Weights of a small GPT-style language model, trained from scratch on English Wikipedia.
Size: 14 layers, width 160, MLP 640 tanh GELU, vocabulary 894, 4.16M parameters.
Architecture: rotary positions, no biases in attention or MLP, tied embeddings, attention and MLP in parallel.
Each number is 128 + 24 x the weight over the matrix's rms, rounded and kept within 0 to 255. Layers, rows and columns count from 0.

# layer 2 MLP down, 160x640, rms 0.0704, rows 22-70, columns 512-575
[[146  86 134 163 125  98 108 101 129 165 154 142 148 106 120 123 136 143 179 191 130 133 180 101 135 174 148 157 134  92 147 150  74 115 174 106 101 141 120 121 150 136 151 143  96 155 131 126 120 153 146 148 119 193 124 126 122 143 121 165 115 121 119 129]
 [145 144 143 132 139  96 128  72 112 158 159 120  88  97 114 202 104 150 171 142 159 140 150 160 139 129 135  99 108 144 101 149 162 106 160 141 135 147 120 146 126 145 113 149 111 127 112  90 140 101 128 148 122  84 141 108 125 115 112 136 124  97  95  84]
 [101 118 122  99 122 169  73 179 118 121  95 127 162 115 121 122 149 110 128 129  82 122 118  60 117 132 103  93 130 126 112 157 116 132 115 119 176  95 115 134 140 107 130  97 155 118 119 161 123 117 130  87 104 129 111 116  95 117 121 133  87 123 157 110]
 [110  93 161 147 159 161  88  89 124 122 108 126 100 105  99  73 158  98 115 124 109 154 132  82 141 109 130 102 124 137 149 101 130 181 148 104  74 127 110 104 164 124 135 152 145 141 141  89 136 153 113  94 129 148 146 134 148 134 146 167 121 120 171 120]
 [123 119  82 121 113  69 115  52 156 128  99  99 158 113 138 173  97 121 133 126 123  40 126 167 193 164  89 174 143 115 107 163 175 103 120 117 147 150 120 184  56  87 134  47 112 162 106 107 113 108 153 163 120 157 159 132 154  90  93 170 163 138  58  70]
 [148 159  95 118 131 132 148 121  89 130 200 115 121 161 124 144 120 109 126 159 167  92 162 132  71 190 142 125  65 137  97 117 112 119 150 164  57 125 117 144 123 106 112 165 132 135 118 101 120  99 140 148 133  45 126 176 127 137 124 147 115 151 129  99]
 [125 156 147 126 142 123 122 121 137  94 120 138 138 133 118 144 116 169 160 158 105 184 152 162 112 142 146 188 118 124 130 170  88 113 134 129 120 128 116 155 115 139 134 133 126 141 197 152 134 143 120 108 126 129 130 102 126 118 129 144 112  83 104 144]
 [108 153 155 134 140 153 122 137 165 118 149  76 123 123 181 147 151 162 130 116 132 144 137 171  63  77 146 120 138 140 111  94 110 160 146 131  64 103 138 117 118 196 132 132 100 117 124 151 132 131 128 108 114 124 120  97 122 144 149 124 168 125 142 139]
 [141 146 139 107 144 139 130 188 111 106 129 129 143 104  93 119 140 147 163 122  86  87 112 119 120  88 138 167  90 104 117 118 146 157 130  86 104  83 100 150 125 140 177 133 131 123 140 115 113 132 129 163 127 140 165 131 112 143 138 113 182 104 123 139]
 [149 135 135 100 158  93 138 120 142 117 103 127 147 129 106 151 115 191  97 118  96 128 196 131 102 132 107 135 129 103 145 171 145  79 139 150 129 116 115 154  96 112 138 102  99 172  78 141 125 124 144  93 128 141 177 134 112  91 125 157 160 115  80  74]
 [ 77 136 134 151 113 134 153 110 112 114 120 110  51 110  89  93  91 123 115 116 124 119 143 117 146 183 136 118 140 157 107 128 150 107 137  80  96 122 123 123 119  97 124 157 123 148 134  78 127 133 116 136 132 174 122 125 151 154 144 137  95 126 129 154]
 [156 117 143 155 136 144 163  74 128 104 151 107 119 128 161  88 160 115 152 170 157 130 126 136 141 174 161  99 154 139  90 136 141 117 134 140 156 183 149 137 131 156 106 192 146  99 134 119 101 120 113 121 122 111 149  86 160 115 167  94  98 101 150 108]
 [137 140 142  96 129 119 118 107 108 135 120 127  99 154 122 111 128 128 143 124 141 175 121 160 127 116 125 108 125  92  74  95 143 160 150 114 115 129 132 111 143 108 142 123 133 184 106 148 170 187 201 122 139 119  64 113 152 103 142 111 125 114 128 166]
 [151 101 149 149 105 122 169  49 143  87 132 145 145 131 139 151 111 106 118 170 155  86  93 112 126 138 101 177 143 159 128 103 191 164 105 148  64 162 140 180 115  76 144 154 152 138 175 143 176 199 131 163 148 134 109 109 158 159 105 138 116 116 100 122]
 [111 135 165 104 108  97 111 181 130 161 126 161 131 180 148  75 101 126 199 154 140 146 125 158 125  92 163  88 118 125 132 154 131 144 140 111 105 140 169 133 107 115 134  93  93 116 131 128 132 136 146 121 146 108 124 123 158 131 152 131 178  96  89 114]
 [115 121 162  96 138 122  78 171 141 119 111 131 111 150 157 130 116 122  89 100 113 138  87 106 124 131 131 148 105 115 139  88 141 151 103 144 164 132 132 137 123 125 153 111 105 149 119 125 126 148 133 130 148 116 104 110 164 122  98 125 112 117 115 159]
 [190 156 120 152 122 109 133 140 154 134 156 127 129 129 133 142 110 146 118 114 156 105 136 149  96 161 158 145 142 119 145 126  96 123 111 111 108 157 117 121 144 110 145 108 134 150 116  92 141 131 162 122 183  86  85 126 149 134 108 154 101  64 151 135]
 [129 143 132 128 108 104 154 155 182 113 134 112 131 113 153 142 123 131 112 133 115  85 119 116 152 110  50  90 132 164 178 137 122 155 120 149  93 132 155 159  92 119 142 114 135 106 126 178 123 117 141 175 112 202 187 119 140 129 110 156 127 151 111 131]
 [136  84 112 121 116 129 134 141 106 130  88 154 146 130  81 119 133 101 115 133 126 163 112  85 115 101 125 162 110 136 118 131 155 103  56 121 153 124 155 125 120 122  98  90 139 132 138 137 125 177 131 105 120 148 117  71 101 139 131 122 122 121 121 159]
 [108 159 176 135 108 136 167 174 147 124 145 117 123 124 126 153 153 121 142 125 123 116 125 164 131 101 123 139  90 141  79 150 157 187 145 114  80 150 118 158  85 101 106 113 125 128 125 117 105  78 141  94 137 161 126 134 152 174 127 108 145 154 121 112]
 [128 125 163 170 120 108 144 104 167 167 168 115  87 113 136 111 140 169 101 161 153 131  98 120  64 137 152 149 115 106 125  64 136 145  84 119 121 135 129 145 125 130 143  94 175 109 112 139 151 118 127 177 157  60 134 146 140 165 158 125 137 110 133 160]
 [178 112 128 133 139 116 147 103 112 146 154 127 140 134 107 127 157 123  98 133 145  95 172 135 119 103  88 146 116 109 150 156 123 103 132 145  78 117 150 116 126 121 146 157 150 183 145 110 130 146 165 140 123 135 129 125 116  77  92 127 148 120 139 150]
 [ 98 138 149 153 121 145 135 183 171 151  87 149 153 124 124 129 107 112 148 146  89 116 117 152 119 133  87 103 116 105 115 145 176 132 116 148  88  98 148 148 133 141 147  94 160 155 165 128 120 125 129 112 115 177 130 113 114 111 116 126 127 144 127 130]
 [140 124 116 104 118 114 144 152 156 117 149 113 143 124 117 131 126 131 111 144  64 116 131 172 142 118 186 144 121 122  69 139 104 133 133 148 110 149 117 121 103 135  84 154 148 125 105 132 103 143  94 140 122 106 164 111 141 118 133 129 113 109 126 122]
 [155 121 128 114 121 129 125 131 141 123 133 133 116 136  77 102 160 139 119 105 137 114 120 147  75 111 110 118 153 110 123 131 126  87 133 117 124  80 143 136 130 115  94 111 129 101 181 106 139 111 135 127 132 156  94  86 145  79 145 151 128 127 158  89]
 [145 169 184 141 111 115 174 164 126 108 101 115 139 122 154 114 111 163 118 159 147 121 131 147 105  95  95 135 159 136 151 140 146 123  91 147 100 152 159 123 129 102 130 161 121 136 127 115 147 118 131 139 129 131  81 106 166 166 119 135 141 135 122 120]
 [145  98 147 114  99 104 122 138 100  84 112 156  91 127 111 126 119 122 141 118 137  98 127 155 114 137 152 128 138 116 158 113 130 117 125 149 129 105 119 118 138 104 148 151 103 122 105 101 128 105 119 142 133 146 118 165 137 115 159 162 116 123 100 182]
 [144 157 150 133 141 132 166 109 130 153 136 135 126 130 138 133 117 144 146 148 131  81 151 151  97 159  93 126 146 139  86 172 166 125 128 104 122 136 142 144 121 128 130 107 117 131 143 124 151 141 123 112 133 187 144 133 145 139 132 122 163 206 127 173]
 [ 59 148 145 145  99 141 120 192 110 111 146 161 132 135 126 124 115 136 152 143  99 119  84 148 162 139 131 127 150 114 130 106 161 116 100 131 142 117 116 120 128 139  96 121 134 151 133 109 135 123 132 125 105 169 100 203 125 143 131 108  84 140 121 131]
 [153  91 120 171  94 140 128  89 135 120 148 150 114 144 116 141 133 145 138 108  86 133  77 100 159 140 155 125 127 141 122 115 113 164 135 121 145 111 124 102 132 109 151 149 154 123  92 121 168 103 173 165 143 168 132 176 136 186 177 129 113 136 140 103]
 [138 153 134 114 132 123 149  96 144 163 108 155 135 161 157 145  91 131 122 189  85 121 138 132 137 143  93 131 123 100 147 115 129 142  72 172 110 116 134 129  99  71 115 126 133 184 115 150 133 133 148 168 133 165 140 150 140 132 129 129 154 143 124 137]
 [ 91 113 120 138 133 137 105  76 122 122 122 114 121 160 103  83 154 137 134 146 118 129 102 127 160 188  83 103 139  97 104 100 120 112  89 137 112 128 150 170 142 132 127 147 117 163 119 199 155 122 151 129 131  99 126 116  92 121  88 101 117 140 134 115]
 [ 99 136  96 114 149 105 134 123 109 149 141 125  68 100 116 106 135 150 121  74  97 143 162 155 173  83  94 131 150 147 124 154  77 178 149 184 132 117 139 100 146 113  92 121  99 149 109  94  94  82 136 142 148 126 168 167 145 118 152 150 102 162 116 116]
 [138 160 110 140 132  95 127 144 106  97 146 112 143  44 115 172 146 137  75  92 121 137 150 127 105 147  78 136 115 102 133 198 149 128 119  86 167  83 102 126 100 114 142 127 130 112 153  85  94  68 123 154 119 142 100 136 107  95  98 149 135 129 120 114]
 [156 109 157 116 176 152 109 105 107 168 139 137 113 114 124 145 179  93 132 104 125 134  99 152 140 105 148 127 110 132 149 151 122  94 122 135  99 134 146 134 162 149 143 146 136 112 115 136 142 102 140 109 116  88 101 110 103 176 104 128 110 197 145 180]
 [157 141 144 198 109 116 150  68 110 116  96 131  70 124 183 121 118 120 155 125 177 104 168  94 155 163  95 147 164 138 141 127 154 140 105 130 116 183 116 131 102  87 146 126 112 178 159 130 138 129 116 136 150 123 118  87 127 155 159 153 157 113 124 110]
 [ 94 171  92  81 146 106  95  90 174 128 190 146 125 122 117 127 129 152 142 168 175 158 125 137 113  98 102 142  91 118 150 108 111 169 157 136 119 138 114 111 135 153 119 105 131 139  88 130 137 138 137 118 122 111 116 154 125 111 149 144 132 160 113 126]
 [186 149  90 110 131 127 121 167 132 131 145 148 131 129 119 165 137 138 121 125 134 140 163 137 174 146 145 121 138 108 144 179 115 139 135 140 135 112  97 130 149 108 114 121 126  97 118 155 115 124 143 132 150 121 129 111 164 122 146 181 157 136 112 120]
 [162 101 133  99 160 104 112 104 116 143 168 131 126 140  83  94 123 153 127 136 144 125 102 140 144 140 130 143 103 129 139 114 146 150 105 117 131 126 153  86 142 136 132 111  99 142 122 129 126 142 159 122 118  94 107 161 104 110 153 123 111 145 113 111]
 [171 126 141  71 158 125 111 100 115 199 137 139 121 122 159  95  89 129 164 141 112  85 102 100 148 144 156 131 159 101 107 129 129 127 162  93 137  71 144 127 108 196 139 157 108 152 116 130 116 117 135 123 116 111 137 174 166 165 155 171 142 112 104 129]
 [ 93 100 112 127 118 137 140  88  53 126 169 136 133 150 118 155 112 172 157 156 114 154 150 119 114  81 128 140 121 157 151 112 104 136 157 146 128 132 107 114 116 137 123 125  90 143 138 136 155 133  93 130 111 152 127 114 126 158 105 129 135 128 113 103]
 [147  80 101 141 140 116 123 113 140 145  96 131 140 118 154 144 116 134 134 124 126 138  88  94 127  93 110 136  74 143 142 132  99 158 123 152 159 132  96 125 153 101  98 113 146 139 130 148 115 101 130 110 120 130 171 155 149 129 173 108 114  80 138 151]
 [113 103 110 122 130 121 107  82 102 153  97 118 147 135 100 132 108 138  79 141 140 147 127 146 120 143 104 133 105 149 153 113 127 134  99 120 120 157 108 140 132 114 114 122 146 168 129 136 107  77 104 125 109  88 149 137 102 118 120 102 119 104 117 116]
 [106 124 140  96  84 103 152  90 108 128 162 121 128 170 126 129 129 102 104 139 161 144 132 102  84 133 102 118 144 150 162 107 106 107 118 138 139 169 138 110 110 105 135 133 167 133 139 131 152 116 137 135 146 205 154 146 123 106  97 179 124 112 112 125]
 [ 85 136 151 141  82 112 169 145 117 101 145 122 150 119 154 144 127 155 149 164  96 120 134 127 196 144 119 178 117 124  92 125 137 211 102 107 108 112 116 126 143 114 125 116 146  93 144 126 114 169 113  84 156 131 118  94 144 123 139 108 104 136 123 159]
 [140  97 139 133  95 133 130 169 135 163 154 122 166 146 121 138 134 150 135 152 139 119 117 131 174 152  58 149 118 128 141 138 123 109 125 122 138 124 143 108 116 119 142 143 122 136 122  93 115 117 139  98  97 129 149 116 100 114 115 103 132 136 132 158]
 [176 112 151  82 119 100 145 137 161 121 110 116  91 148 142 168  78 150 114 168 117 126 124 134 190 137 138 128 171 130 148 103 106  97 171 151 102 149  96 125 108  95 151 111 131 131  82 131 143 112 123 121 111 121 153 110 100  81 135 124 126  50  94 109]
 [153 111 131 134 132 120 105 100 128  90  78 113  96 138 164 121 104 104 126 110 148 122  83 107 106 107 154 136 137 138 149 107 100 131 145 146 133 131 123 100 144 142 133 158 124 109 124 143 120 125 118 147 156 104 129 129 146 181  96 104 133 157 143 118]
 [139 111 168  76 135  94 134 127 121 145 163 154  99 119 158  81 120 150 127 150 147 132 120 135 136 110 173 133 125 130 115 144  83 102 154 180 144 131  94 109  91 151 131 123  95 128  86 101 122 110 140 111 150 141 142 140 150 151 114 114 117 158 107  62]]